Each number is 500 + 25 x the weight over its row's rms, rounded and kept within 0 to 999. Layers, rows and columns count from 0. Numbers have three digits each. The size before them is the row's rms in percent of the matrix's.

# gate: layer 9 MLP gate, 640x160, rms 0.179, rows 554-582, columns 0-159
# up: layer 9 MLP up, 640x160, rms 0.165, rows 554-581, columns 0-159
# down: layer 9 MLP down (transposed), 640x160, rms 0.107, rows 554-581, columns 0-159
gate554 107:510530535484528506547503501502439500510527500491523472488490548509497501446467462523495548558532516546481518466492491530522500466453499504503510479478501544476465511460504486508504446524506503535530507507537492496521493506482546484482533491487479499489507528517448519486479473468531508513532480451517529509509518489489478512488462471491517478443549520486463472497517530509498519523501522570485499528480466519466501528495527493465501472518507475480511513490473503506515487506521496
up554 105:431522486478519476497497522511585537504457499521533474481522494481522498528506491488490500494507479473523500492493501457470524466497503496542459503485464491488552465506456506507483528474526481473466517536463479482509493481492477531489464504507524509505502489505531466484474519513544478487518542475510517482491507508553493466483535475519516501505422501538504529491487479477445518465486507495499512488518516472494542497463504521488511511526493527528533486519549461532519506503523489
down554 108:512480488509502501518495519470513523495562488511523507516538447527494474501523498501511485504479489520511517523475547529506508457541482466506521478492513472456492521490466457485536463526493517539504471485475485466545515558539502490458505541506483494529458517508515517507492527523493528471526506520487465503478513491520508446529506457517501521508485500493544519477449474499468491506513455520459513463503486496517495469520491506545481565500517505484520484508498527473443473484476462
gate555 083:430517492464485510483470520508506528459506498527530446539482490480487526490523482486481419533490478503496488510491509485544519458475478497496487448541459479552537484514511497485499451539511493492496491510463532497514495464508493539485467522530491534527445483479525506510483514506490507515480486480515498501515498506523530530503512497471517457470527574494480493516473525502528511448501497508510524500502495544496529491505471513520504508527469563519508464513505493491501500474483507
up555 083:488499540465486514476490542495493486469516488527502474520539543511546494508520524489546503521482511495522535524463463486520446504509571485493466507524481523537475485506501550509476482537489485488495483521472489474529480539505509505494478444519486474501523508523507444511537523507481479498482486450543527508506522460567470513464515511471517457521489538514480486452487517488506485489511509495513505481480488502494547488513515503503451491517493520504489500541519448453499488505529510
down555 082:490498493500485532462506451546496491527515509503547535530538506490474518516510442494462451528486486545489533480541518497507467501525505513499493487473457500513528474490467483460499508529506482525509456496527502489526508488486491492518475561532490510513527495522449512463482513496490513552469510562444452499477469485495511533558467511512491487491527524513521508543487501502487534503493467482512523455483496485501507488487481497546539472479529516478500484496526529487472495460498490
gate556 110:503506530520505481476458439488498521503505512512526466494511507563516526515407524530463469513522520508498505470506521501479501518488475532492447495522459495465508526465479486536540497520521516523458490444500533467458526504512470540458509451510492470479506523450492469514474516496494534494500478468474527508514538516517509496490461480542482512485495539482477491502514454491482469514491512531514515498474520499507505510462478518493530521514467476493533474494519525527484510485502480
up556 114:548494482459500454502487479515507444509478501495527516433509497479516503493505476497438539532539518464479501499495496491520480513523466497509444551484506494479504510495461465457533488519521497545507516493484514504512498536486477510497479546452522511465507516461521486524481493479480504510479441500480543445484493456494469534482470503509475531479511510479476467480500467513480498469506491529494519497493478481510522505488507513490534488532543503461532480500490535487535513452534519
down556 108:554506549507495499500485499478474515523513501529521480513501495481504485512500504483511472504547503514549503516512492501541523493505479506481489488489546467551496532491486488571512492444491487521540515454506488517500467506517521502498511577542468501500494496509478523496490501479519466502455489503474511483509504470532500482495488513480447534513501432467496518484456461524518447462471476482543466491448541525472491522485520480496524505487496518502512478524496483471511499550470491
gate557 099:517490526504465527523471474496494504514537519483510497468468524491483533472503493448533518463489527497479513509482478481479483500465511495508502453536513498471450510511506507566495492531464498482489486510517468448522524554515520531486490447508454498498484508513470511518496466456499495495536500520489473496488516501527478513538491498498493533480518525522490476484490530440476529539516526487494533467517455488503467518541457533544468524451471498503511533490528530485526509501548519
up557 087:501504467492498504493461484522459496490477490465485533514479496529486459528490540494495538490464455516488496481486475499515499494521481501478504544511490544483494532512453493454443520497538512520443532495468503553500498483472506547534476478499494506505481515500524492471477490493455499498539497540542512533502500481502495506491552514471512524508494516490539515514521506516470472520483512477543484467475506506492469559562534494523495488463509516477470457495504493522520562499473534
down557 097:511529512502478501488486494510471530536506470507499537461498469523519502480536514535508497499461506512501497517509475510494496506512521516500548492468518475445508474515530513429472480489517513514514494512544506483467498536495458542482491570531510507519519477451481495538473503484531487487473515516472530472511488523484494515489472551507510488508484522502521501466488484464515465462531484507534484486459478513523499505494542541526505507481533513520547482442514490524484416495466487
gate558 110:533525468490534456460534535462527526517518443514470470481492475500528524485489497480486496497492495481533490519506468481518520478508504475497511513482551526519481484522502476556484538528487448516496480499480506486503474510481519466492534564510534495515496488487520464453505520505509486512507506485520496500451515487519516506508524490533492518521548500514525505567470486589504437553525482496484448516503512504481512520473494462485507503505520502538511500500473479488499500475502482
up558 105:517463516489483538478481473502466483516510527482513502545501491528511523487496465506504482447519464497482497536499501472513524529484503498477546518516477493459493514483505514454475496575557486491507497501502467533464523471508526497477488499491456463482490518489515509517514459452504543481508493502452492479490525497502470494490456491471534454475519497499530542462505547491519503578461490517491549498514464471514472495473504532571489511491490497522499478526502493501487492486484505
down558 106:497536493517506502469473496471511461522483462474519486516484485478511506509486508503548479492468547483495538490499527480499513550502480523523516470475506467472518517464497461533490469549475501489472532462490457493532515570512488505416491504510498494473495509526516508504509575520471484491531488497512492501510557464478473518545521524513481525523479462513471523535509483492485535509477480500514468501522494492494496498500458534547516522499528531530492472489493445482507494481489499
gate559 101:476494532481497532483474524497490497493479455506487448519485458456529490510477539459482475491550496479498522555466483484492476529487459513527463491511527522492555467507489542515491505520507520537490499519498533524513522468514502516512561523488498497511523482511471492508534466511488513528480551514538519489484518517494489569478508524515468508516505554514480472475494508514488540522525515549499488476508536544506526483489512489507473483468481500480521510560524497479525498455519525
up559 114:520496489503492491508501500510535509527511474535496470465520480512518510493524483488493431544512539477535491505524460484486501469510520511520511508462502509473510503518504479512473510498549529501503475478503517464521403493466535485525443496536489511511515511455511513491512529511522515503484456487513477527520473474516543454524508482508491483483496495494483535537455510511527504476485504509533512521505467488454519490450488492533497468552517559524456523520537491498490536535507504
down559 101:471496509491533508503536540474458452498448456487517503460485482474486545530503527476474554523494454481451525477533517472516457515479446500471459480537484488511519471489511533507496502497541476511456468521513499519453566469485514492540499484467483502502500497520451511505499475531538490513540527500498497470486510530493506529481517524516467508512487480526525489478499498505517517519500479539498486473536540530522518538504508524473496479469515490494480540482469513500526493476488504
gate560 094:498482521512510470507547486469453505496494523462504535471514525469446488484483528490484527493512536533465514487508500513515525564504510484542496514477523516474530467519474502518484502500470522479458463499499498546499490486503470506533458564493526506542491475500513496484495482495524472477485545511499481492456501541537535483481488513466559505475511520493457482546500541532461511480495492470506542514464527539506494470464511505493518453521476518519486491487480451482509482506521501
up560 100:479471508512462485511464497540527486467507477511549503498516474485501526448525491495494449517488474492484535498474483433481524494485540479527521524535480532497499464477515534525488486535500500534496474510512493490530501557556511463428498510456499474533496543488449515545488495500521536489488513491524492487483489473484476530482541497540471532468503461522503472470503530506481474522556477535484502478517499487517534489502509517514524512522522518515502512470492536509493497516505469
down560 097:447525478491496570471519529536485498509478499507493472509444517506510493483542508511549516526504529459497527532510506499454464505498493507507498429483487477532496498456519486525505476505499542530533515471501495556517492441515546501509517452510506500521525529509503488553516515505518481500463479474507518536516502479480523493500464487461432489490455481485474491467511502526516568508474525525486464526503507515491504503482482489529479476498512478500512505512497504489506468468526508
gate561 089:448519530541499482514503489512469524482524486493496462548495465482463515481459508508506523479487492449507474498493549505507474484475541456476508495511524547502501480512536499486518457547493483460518499514465464488501548458499487499487529463443499495524499553473511478538517509524479494491528519484505513480517479458481482527504503518463527506506448517485523468484494510544483524482506452505531496511471500497501504454541479499506495564511469516476502506499539511463460503507483522
up561 090:505484470466543509525462512525483499512471454467497470513512514509437477507486498500474487547510499513508547504566467530470468517494527477451462502514558460510512466492485494457462501496480496520518500537510498471488472499483510504571524492530482482517512505499564496491496526509484501477495503521497466508511532530479482479517495503511505533539456482470492522504510544474472502498458465521516478503493483479496452494523500522491475519508517506467469525463499467539521538513510527
down561 093:500501518488514492526498509508527487514507532469503484499532457513473527508539502490515529459499477522461520522480490457467499486501479513497500490498439488501485473464487478494512498477518528500459503484507517547489502522527537474465515539505478497481520531557479512496545479521522492457439527468497525477512489510511530524489465528509536522496517467479482491502475511469512452521501520475507486520527491506523532514483529480511516472488543445568519478455470491451544456503505466
gate562 104:444511477514541485525540535501520517476468469530466499463469494493509524520468529474487499552509502487491503531504454523505523482506493479503519494479511547538499483489533480479498517486478487471496509533474479550498503446536516502497498525563534514520523511527457507472536456490462476505511524518526483501507510479533520475480460481488522510473498494526449477500465510476527494518512508522473544484456511486500494523508507529476547528544511496513476506549491517544495507498519448
up562 086:518521487454502479515466479512518540514505529520506496449478561525469532545501464491504525512485487495493485468532477511487493481498527479481482481503517497480468465489515477528487482493481519470463512520472530518516526526553535530513441488567516488541506462548506490451492509516475512517506478524470479479563531486510545478485508492490506491515540526519511494539511489480556508496499570512489489501494496495497517517516497505471524494526546526514526536482541506496490495501528488
down562 114:468474490505524507492501514486506551460507510538484489457476511515527516542488472495499486463489505507503519510529474503493512534503491464511518474517473504504476517523530494454504499502466462475503529557442484510534471477563485522493533568507515539550507499514500487474471484465522517475522516509462461476479494498468515521498499477465513492521493521525526474483489507473491459491511504526486530453460529503521484503542531524501557535505531505496501472476536470473461487506488463
gate563 094:545464527546546504502529545497498482445477498456520480511504496495524450515494511498493502490485509512496504509471474456491485476488514519494507526536483508477527463539557484514479447474495500510505524499478507515536493538481504494497458536526533500523489530502522468482491540456496506496475498512500485523450540464469537539508491483507473525472531470528507504489515559529519467492500513527462511509507488531504474528483482530480524515510523534481549502466553547519511497522505517
up563 080:423509503501535528516554525482469533490530484487496506508462513524491525491530533539515504499563516529461525471488570509497508484512459489491504498448479498543497478532466487484502495529499532524493487498528519507506501451524479503463543500511489495445478490541443535502508488474516488478453512509442491486529529529482519463519467518498484499563525487513518506495526485509520471517517498503489534501505517474514489488467533486513492512477483509529491480478493502455494481484500491
down563 091:537485506465486486523518539505474507476467465487474491506476474508518549504521484543442502528528525539481490452535445493446480517531526492492512513464524529466456496527504513488519487477519481490482473486502525503491521547507474492498533523513532508500506503507511493488512519505460518554510439512493504518488505419483476487511511494517474505479513486516522515511473519470546489531525527457456496497515508495542538521512501467494486501530536518473484470503468522491476477529484462
gate564 061:499498513507501497489490512447487467523473451466499536498500518509489496549510540489495530495526483513482516498540490468505553505509516488534541484535497476527479506442504499529537507515510490529501509519481491515511512479506512484460508505528452457504541528516474517516489490537481501543463496482480546491496469517512502470506535494498488469492457534470546494478521505492499526490523533536527500527498488525499497532466455533531548436503465542506495516511496443513529464541507483
up564 071:481485513487479535497525474514543523541529538500481479501492480508442544521533491490446493457529483515502485526538531515487516535506501499555524528479552500540474478528501472511444480528544507519455537506466515509497540475493512490502548440510503482512458515512502473492484513495481559463496455491531476493499478488483521490516476492490487493513505495488502527474498494516489476493481516543497509482537498439466492518493529490473505534507522495458476508533508505529482477528508517
down564 066:515493489489507498500546499498537495544521497506526482492515539486473495492485500517484537529459454497512521511540488500485550475490514487530496515500489504478503492517516510519510529513530482481462536530504514464467552470490472524503502512519501471540487427486426501506511515496456460530510543522533460479462516459488510468525528488445516492469519500533537499504506514475525476438522521498525490489474481528497514455512508475442512485503474543494505506524481505491506515502518467
gate565 118:461480519531497486511534481479460492520466477481451500537498498451526496499484458521476475488489503485509479540519533528521462467502481481521535482551568501454504477488511506488495497481474482475505496408525499489469500465517482506521515535490503505489482470518481534538484475499467482513522525509503473475515494487480475511481514499527501505523533485505458489483532473546457507508444481550481524488474508506467492527536494473497469486473473508526479468526490471514484538499481499
up565 117:492483522497477482521501484525561516452561493504506492503511492509484545504522455508508504484476495493535447486536486512497476518507499474544520503508487500525489500548530473482481448495464510526488468528460504490506492514489475470485480575482463539492488505491508472512478516531510538495520532474457457473491510472476445501551509508518502523529500470566514527486511482495485477479513468497505543518505511474513500473478496503547480535531516533458479507477471528508475514503483497
down565 110:491491458505518537468525523482457491461481506501536476531534521522483443500505520508495480490530511487462495480474494479451480518475556489500476517495514514537503477488489493509477506513506494489519488505519474527483557480476575513545519470467505476510496502505538490468460510466498458493491503518506476525526483510502531463484531479521475506499508471510508470489540515530492560531505508526484510494532500538538506523482459536424499520455493504524533500495495476481548518492493504
gate566 093:508482517516471521441555515457461481539469470529492484487521488516551497509474473443472509505468457491508519491456492493499503503499488553492520524468475513538464488497469513523547479538479470522509428509520526469479496489451505482547511495494502470516541488544474471487489516484509511513495489491512523493540514476491501444460537498522476497519454498459504488493476512535496519481511515472480494495511492503546547491496496519483527463497485505497478476472514480485490522511523506
up566 096:454510495479477526460507489478495547508519518528508497506485531490528466492478492447467497483493507528474468472494513468466519509485514504471515551508509504537477486506493455529502484493484495471478493571468509470528509496531466492469501557490508495463483540454493526492521468475516486493482498493500480463482529498504458496532521510503501487512542457437509523462486509447502546488530480519499503513467480531510476502467482464503505473530478478481508483517530509536453486462466526
down566 092:459522488504508508477509463465466457523524481524511473485487508475493494493461463458514491518487481534496507495539461511498519450515533505476536498463485478527495502508493478521483510511514465480498487488517467467545536487497523491462502501547466503489544489473511479519466514514501509526493517461525533499547540490492487515504511506469522439546476531515537524531493492530509497511484482524536485527484480531547485496514519467529472544476460513520536506502521442525540500472496454
gate567 111:509491489519533513517470477458513511536478522503459561498471494466472542542517512537507506501485521532497465518502482496543489528460496511489490474528501539547484512477497498492498493478471541521491528532532503514483544507483513501489508555496513499465480472507539531545498489530463466518489509508489571488525510483520451485500517495471492485513536498566516517499504477507461506505511485481538534483461541523491488531496477490496465517503516507479555496481477510466509553476491525
up567 115:444496473499534486475465503517501516476500484518541552508540539540509443487508483497495478510523513477488482495490487485500493474534531533517486533476524513519520495552511478492478555494502493487513529494507478511497478498556491481494501552543483526507542514497508519512528513539492534511474552505469513490463510508482481462510502445528509516549494516511491465452500496503494483469460531544521504525561463491494477474496510468497454488479522474527496517467533479482509491477478480
down567 112:530453563509480517517553490470483487529501520476497464511502468458463530496539474501500507525503499459545475482541476506506533481534462498475491494489519506512508521544538495510532469475515493522484525452504508505469530512504510520500482489488460516466491517514492465491531548485489495464521540476475516487555491489516509546517486499479486466489487497461530538491461473487513512520478543515501482520512445506509546440521485503483470505521499507525506513452481512493500479506528458
gate568 109:522550559445536482475497495478464504460548475472523518534485450480481504484463510496482506466472516502512495507512540522524526484499520489528532511486524530541464516517494508504475477519497509526489514511500495536489496493501504536493472493500482512489489501512457523472500498466505482518516534499475505498505493509513529451534475486526491515534514468459447491469494476555495453491510480462501519510481507502535469506475499535494499465427525482452487513485485444528496477541494464
up568 107:497537507533482496506497518531532489483497489503510484498486488514473539462489452465499474500529529511505477505540531526502489547494506526534474474512523487500497534514530562522462505502496502508487483463465522465469516529520485526480484472475544463491506556486514449529521508505471487488493485495494510484521490448490496485499443509509474505502517503496483525445455476527510487499533498562499507529542481481503517477478497508471492469485451578489489498535526508468485533518466505
down568 115:503441510468450519498499523514476498504502480462509489511462492484495494529473522507481486543488515547517536481479482529520491475506494520483491501550509508465559483525521540473525529493449503511526513488506500507539485523547493554515479563483472488495486521535488520545524491508478538479519449512446525498508516484489494466487505482486499502476469464497460469479489519493533465533488507534478501483501470487496484505544557503515473505479510558489513480518507462495519503487475467
gate569 101:494485489538491503518509492474463473498467507481492482526437520475461471505490506490483439521508500461466486492481488469479481511507479497470495515518503503467504501457486488464514523523468503513555518533532487503502490479520561498581530520509511509519478524436503496491492512464488473527496535500512489453509522475487527486487482488511475496501521512506459490539486541523495558487485474516513501496555506490471455506497535506506538487481522542501524524448543503489472530476519496
up569 116:544483480497523494514508515510431456475486525501507495532496494489492506505523488482493501490453520457511501499502486475524488477474485482479449518523526494489463502475502497537503471509463465524499478564499502502477459476466478497568485546486544484496524534517470488473513497492471506497486546500483425478486505455499503513487455506521507472510539522478497492513497554482498521487535491526496466484547471536488461473505513483518469541466486486528490467517496467524475517507505478
down569 103:484511501488477498490477511502536505486507475525526525429498494511489482527508482507500510472534491491459496509461528522498453480495493476520539499488501507507539490513468453529495459420499512504498481498476474490498560516535536518454503470528457519497516488528501523487497500514490484546496476541563510512494481488493508511547470504510521521492493484477521511488552491556470548555505533491508487509448511481548490469520542506494467498490515474508492501500522490469514462497518482
gate570 107:546510511463541488463510489466510497560522497513467469492503516501487472525495515493497505507479484445488479492494509511468522464529492509475474431509482530510476471524473485583522489505512494481501510496500529491502475482511511518516505491506471460521507518485479498482508517510496473507467494462549497477459520490516530498504459475578504490501492464492477507480511515484511465506526526489507540499499499478487523575482482514499521539435498511517487492484512512523559548534509514
up570 113:478503514500459520531469503477511507487492491478518500495498516510525497561467486518525533499492498455501484486521523487518519447499492455493527533503486508505494487481530515458505514514546483502492473502494506514556552525496502517444527562490494515510484524527501502545512481480478532497503509505494544490555449512496500483516504525478498460502546512534480483524449465519500531476493508504512484466502500465499538459522461469519518499542500477476498518522491546502498437557477470
down570 118:450514475530496450486503479463559493508491565472504519461508513505472497524527547498518502531475489525457499515496527486524489508476507499525533514472447529515543508508475472512511501504478521499463499518460493569512453508502479497493534475495499482513476500496460480517532526517546523487518473525507499506464443498523493484471506505522526492512535493550483466544490493493467526490523487515523498555508488501521500458506523517471496455521489491501465485503509468500476484513516442
gate571 104:485482490534531496477492529489498499496544499526516479510513558505516491520547488490478463499502537475527491502503476522530506539505479471470545479502515431484504499490490509488499503502505487511517488533476497505481530529512546488522523467472483495503497509479494417534524502501511466501514519522524480459508514522501448499540499514494466483500485457512444541525466503521477495489517460563497477531516534521518535532499537512470488551506461507529525463508497494505471514477544469
up571 100:495540493483508490511500465531465553528479478489460456505506534484491476478502478479505543437485499486485528504500539561531510492463483480448495436504495513450495460514537498493499532546502472544479485523493508494504562536504491521524503516495529479521493479502505515478467528496515508483524537477452541493534518505479513512492520483509459502515504478554507526498495524486511473539496506468485487504491512509496478485469473521486499470507491513565539529480520506482490516505454502
down571 101:506507523514519524475521444480529519455484471471451495521491511494451503484484483537526461520519542503464505469471536509522473523506475506505479517510479541493509481488534498526506535522485507512486524499461476487515511510516503514491523484488501542540486490498481502504529521507501489473509479446514548556501478519529494456489487554532481517502506440484469475513480481480525503502499517521492493460537458487470463553457491547520490559483513531474530489483484531466491507517504487
gate572 089:442505526448466528478498517473511487504483501523462516480494513508484452501533459487504512499526483533530510426449472520525529497535502487465479507504461479482479567468493542551480504479509522506505448495526537503492522489510479480490479504441499446510479498503463473527510498469471501480515496480527515466491497471474516510489511483470501479508482467532468539484479494484527492491498470469486485475467491492507534460461486490470488480510504483471488446503484485492484482482479473
up572 096:461482526508525477509486504470528520520556488509523583500538457495502519470492485503531445490505507475494469534560476491506523490513491514469537460505458511513509481501469471488558498546511496496513539570511479519482511475491484491466486467456505544510496524484482534454508467502525487494520506497517535537486492505480525493479456521467508498496541498491505473555513469511505516498486497487506528489498447494553480507479530509487507510512507486506508510456496495490518504525529521
down572 092:484527488499517549495489508530460531509529488515514451488489535441491537517509481495503457495508505533478510471482519540551510510529508514495478525479471541479522516474521531531455524470510555522508496521503507478477555473499499512474488501486520518546488502515488528506466481461473535500449496534506492506489509448527536468498508511494499520525482447502459488514483521482510492463455513489565483516533516491490528491468477499502464518516502522497497499510495480479451461492547503
gate573 115:504473519493480512493435497484549514525486481504468502524461493513519546515473522509460525513471505513531515488549513483498495525519541488519488515533494488531539516478494496455516490550507497508528466501515521527514538489497534505468495473526482501525494532508557511545526480502497470493460524497507536490519523479485465502531477465461520479497488503491484561449475472518476534493491502554484525489469521489499481528513475497508476511509502505487450511518458509534544562525531495
up573 110:431500522520486524459493527518487455503504461512515533507460532477540467482515454558494521518461500508483472507529503509447464511511531537510474524477535483503546449514493507472514527518531484483522532517539518489505478506516545522466494498492508501511506519523448479523492502489456478493477470473514475527510504479517503476518446467490517484482495513501493486539525514513501495493499454500545516545501491502482474532517501510481479531507516515448488472509496534490493520459549479
down573 111:540442531463516553514470494524499513513499488513486474532512527463534508506536515503498461487480508476502519523477509476554493499542530465514507482498541504513505549479496525514517518510524509517509470513516495540488539502528477499493448520528492498485478476481523461521503535479510442493511509488506495548462508540518475486534476511493502480493509471492480537484426480513522496474531480524467480516499475483504546521481489463480491514483487470443470497483521504447538500522481526
gate574 094:516520540489523492470503490463509507515496532507513513474507471524546482520484495452458517510478475454474460516486452466525512470510482526469469465508490500458539469543512495509554504499517480493482471496512504532531515476561475478518533556509469524478464503472475492494542497526506473514514489502513536515538530489554474517484428516506519504485498521498509488485468525499504499500525531451494494524515463483507495471456521469492515483541501464490536518517507490504518468499504532
up574 099:514503455487530507535500485487545506527513531485498508507505476502499492483442503502520508466450500439462492483483560459533493520511489526475461488482511500474494496520503482484507457488528499524513501487492483528521568461558504515479543482497487541476503481524532485498535481505468447497493502493437524515511477471486517470501451516474484509499506482490479492449515481511523549535512517493486501518498511469505506517493468504527487538487531511502480448473538473484484471529506539
down574 118:515444467494465504484504483501501468526506476490504494514473524484528468486512482523464458487497490543497518477544532548489453514477508459480443533532487477492526483480496546468501507534513508486541514515560514507478447500508499511519530485483528475522532536469539499480463528513490484469509490506468464477516456506496551512478517470476448507510530490496517503501531536496525478525466504524495479540525536527513492511552471541487492500487471480511509509475506497542513499493499470
gate575 106:491488543522489520502549468488449470482427477461461520505506501470507507481547508498495552493467503529496502515544525479499480481475499465494512495502477514487458514480482561500516503531507475534550500547483477483496472492479504486533522572510534492498547478509504487498483505519488517508467559518526477492502452508508521489477489508506492489495491485480469463559538463490464464465519483494528488473502530498481474487481509495500476515473517525500509493547498464509486490505499466
up575 109:492537479505529524495501531532493493471502489501513497537479490510494479505452490499513476477403475517478514514563491513493505491530495491481485486486475519510502484516464482507493532465513482458536477497521482516496510495473504475476518445485509531481489492509505523516490454480537448474474491484477562489452487515475533441497495485525540506503504475500468506507523448517525493501491517526484441492476470496482490515479485535450486498476482476494519492502555467507501457478529479
down575 104:476486493511525475492527467472490444536511502471525492499534505504468537509505520515501504480496535433504470523506504512540474521524465492526503528495480488534473511465507536531550480510467483527501493488485530467513490462530509487450505533533477502497539452485534477504458548497507495475511495519501492515528492497496471535523474524506519467496483546514535493490546471519520471414505479522493483480479531480506494458527487512532522466501502522470532508551493491487499487507501471
gate576 099:482495495512510512486516510456485508537474513518511512538523499469502516495530487503479500507509442502456546513462478498511497490496478501482453534531499459501482469500519474481540445515465496542513489440512482500500485480486520504482546490539504535470481492495484571483536430513504512500528530513528531498515532515540521549512499532492507509469499518468480497486522516518474490502507495479473523490538513523544545517475475535506456497487515502481508546497527450513502509500521547
up576 098:509541517521491491544541509505499444515496525560523474510489489502468534450470497477500493502481497494514487496486514516511518463476496505521511555475478488496489470542503570483499498488476484519494506564466490513524516461498538497566519486461501490560456493497473490534463481511493494505496491459486482521457522488498538498519450512506439508508499562464510489491491462507473491490511505492491486516514493488512510475503463544488465511512480499513509538484493497476507524492473454
down576 104:481489483490525524493466490509519496486518457503452509441504518506497567461510495479528532500475519486534504441498496514497529499473535487515487526480461469514482494537550526537502507523501506525502493500536527513498514510502535506504535508544506458478532480509523533466478486488502491500497537466494504520484497530512493486472490501510473509498495443436484501520483453478475508511511452522463467487535482516534487486519489511525489521446524467525551569503476521518512507486479480
gate577 092:550515508507511483488535501501502480525482477501485456500482507535512493529529487509516526515523474505532575496493482495522432500478437499501477517515475487527510496462474500498528461450478477541528513551510520534474473485469526506536543479518523537507506525514497496507508470472497470471459493493524476508502496545511490515489525511476538497510477511479496524504521470446495521506458459508463464526523546528484500532494462483501528512466519518484530480475499493564494480492498499
up577 087:514444510521457480504526425514475548496519498481514506477509483486496518542493537502517462484460484501499487489497512547430515481505527521494450468494528501502516447472504450527512488533476531495487521537497526462484566521490494500511485544481492500460492518508539495516480498523501491493478500518488465530496496448476490481481476508508488510532493501511515506506485439475476531497512509461480509448480515510527473485513479497461471512496473491558522512493533510515465487509510515
down577 089:504471514520496525499482487465508494485506481475467458494476507458457491477509505470516486521474532520521520507517450523498481475541498470522465455524523515511514502498498472484519523483503536503493483526535495520457496530520506515559503483502513492505545478526492489490525505489489544525538511493520497564502494475486481548502461451546544520513498475531534540504439521475505511517477504527458467483515483485491491459516535494460529519491446509460502541507488480473509461514492480
gate578 104:530529507507501531500514506481516461514518480505515567516460535488458464454546516564503511498521516504487523519512473488515537502486503481536485512509498503513503498514489510498478477485471514504576538507467478458505479497467509514475473468504542532517488517511461459528525494490495482475509524496468475510462507517511509476490445495513485467558504521498503503513549513500452473511472468495459512514515485473490509480491505493493481538450497507531539445535515498487517453535503497
up578 101:532510526538500478443519523489495467474497487512513514518531472523447505507514499558519515518514479511513507472506469537490521490475483512480472501535518481475507504491524510487496497483497468505466519502486485524488467540481459516486546493505546492479477468546483455555493504471480524488494480518463479505459451489525509525466491504558525454526513494527512506485471513472522507543491489449455435517487537486497513510504528519470507463480496514513521483524515526485459466523489524
down578 104:470512500533517518476496478491504471523519480518528478492526526511448503461521497503476492537503489511530542460509485493487527504485474589504528511503473462526523495510501477495556526488523521513497462472517507511499509492518494449494509446522484510472501515513478485467456487466461482499523500533511477544485479546510511490477485537489440472463501515505510520498498503512504518556493502487534479491551453513530467443508516521506517529518464497529467486514457506466513508479482506
gate579 111:453482529508538497503429530499495506509531510491511516505500519531461531500503509502473508522547524451507535485529514503538505514489474480499489539494499544498511485494505508509524507478488532568479505486535511548513499508489507477450526468481507459484458510533518541491511500493479532531502523510480505540510480478459495504508512443512455472519502501526512477426479530488470497469479495514498536499519481505489507525467515489494479456461515523453500485489467554540528506492489494
up579 124:537528538503488500454520538464546534485518525490513431517504489526517524504500506454543476446466533511512469465455497489480487490511513494517477517490495515489473478504482517454484468514485500500512484501469479466474511498499483521454497526524466477490526574536492509530491515496494461442503497476513523524471509506523476510488531522498473471549499490504488555512454525510486527515500493507512509478530554507539530512530482474472516483501504493505516504498494532468457539517504506
down579 113:536516484526550461466467502507497547490492491514562511497524526504522469534450484496457501539448463507509488530520491530527470490491501475479525499521508533487533497539487475481516485450509439498503506510510478513520479437553450506497541502527550523521486475531471471485497496474479497489479463542490480535453509484496497485494472498518528510483505493505501515508529511474470497504506504499453531480497472498481515531530494510484486541477503476481520522480523504519501506563505496
gate580 108:465541522487464487481536545503509503512518477507474505488531490494522543510488515463526526512495528491488503489462451497558488502477513504511503520480457545504484503503454512484504474464492488514498515522467507569542484532495543484519489481525495512490513460490466431516510502495508481456476543511505488507519517489506511485531487534472459524506506431467470495523475517513493468500522477515504488532477532489505509474501516431526517533524499466492526486531536466499475495507464483
up580 096:486456465515469504484464499521469516521505544512532529483474508514505495469490505460476445538496534515478466503492541489521498476548503516500521474503545492521486485472543472480517485502479444497419518532537524484480521543496503484500452501508516496494483488462491495529509505473500503471467502486475507485474530537519504458477496505502457523465514495485516549486493463458515501519519472490518517471485490511530478515453516530483505480498549538487454494516482488537483493487532531
down580 104:490556549514492539457504472517488488585508537559512537490529500491498485466504492450481519510476501521477471526482529496525493483534516521497501512499499506475500482481488490482469488489506490497480481495496485534480552495503494481496491533508513495510507538469439459536530520487488450474512453516511471493496495454498485527459512532513508459480526515478480517556496515527459512476481519495512494497488502523495526521506520453520514516501518485448482538495548511532480503458473502
gate581 109:491470479509493504497496523481531495479493517466488471496484534482507470492481469477523495436490531476542449500411486501523479479472510473547488481495456499443512500501502505498509497507523503501440491504508498500521509536508489491540508433505525491513472488473523461489515519512496516532502493470539484503491496494526465495522479473482449522466549494519467511499467485492470530494550503479516487531545491520527503505494512484509477509523509519507501446505496434487514495541460479
up581 101:479529522491533512488476522497503476484516527513484520533482544535492474505484476493501454482469527537460514476484528539492473519479473512480535509525507488505473487506501496509545480555522476471506488556531490516509533487508489467486532563496515488457501447522515516555527492505495446508516518494503516497481525507482486493500486492492544463497485492506526503480529501445501493481520512492484535500449515509479554506444539533500500543487501498479506434474498501453483523481521515
down581 104:504425527513487436522532496475524454464518506512503495518546478519502500510530542489527555521476441486509504580493470493536517481501516504518499484483498474495472513511471476491492489522473551493449499473470510508508443477476498525506506529476505538476525478468487503536508513515483486497509515474502521482497507484507523498464469514497459494504503451486522506506448497511541454470527512471501497485525470505506513518544488485475533518531521508508490532506475544501505527507516487
gate582 102:532479507456524515481504450493486463491454500493513516520484502499493530528529525518483472504487501510495492519567490547525456550469515495525478507545523508457500509480536492499515484518458481479526525476476535549490524526488506516494435524469488478537493512518527497505482480500496534566540454526518504504513473500518504530483544489481515509465552502515524483493481482513484514478506476465527521468463505475488491521484503470491498502495492551471524496491501505513546508447537491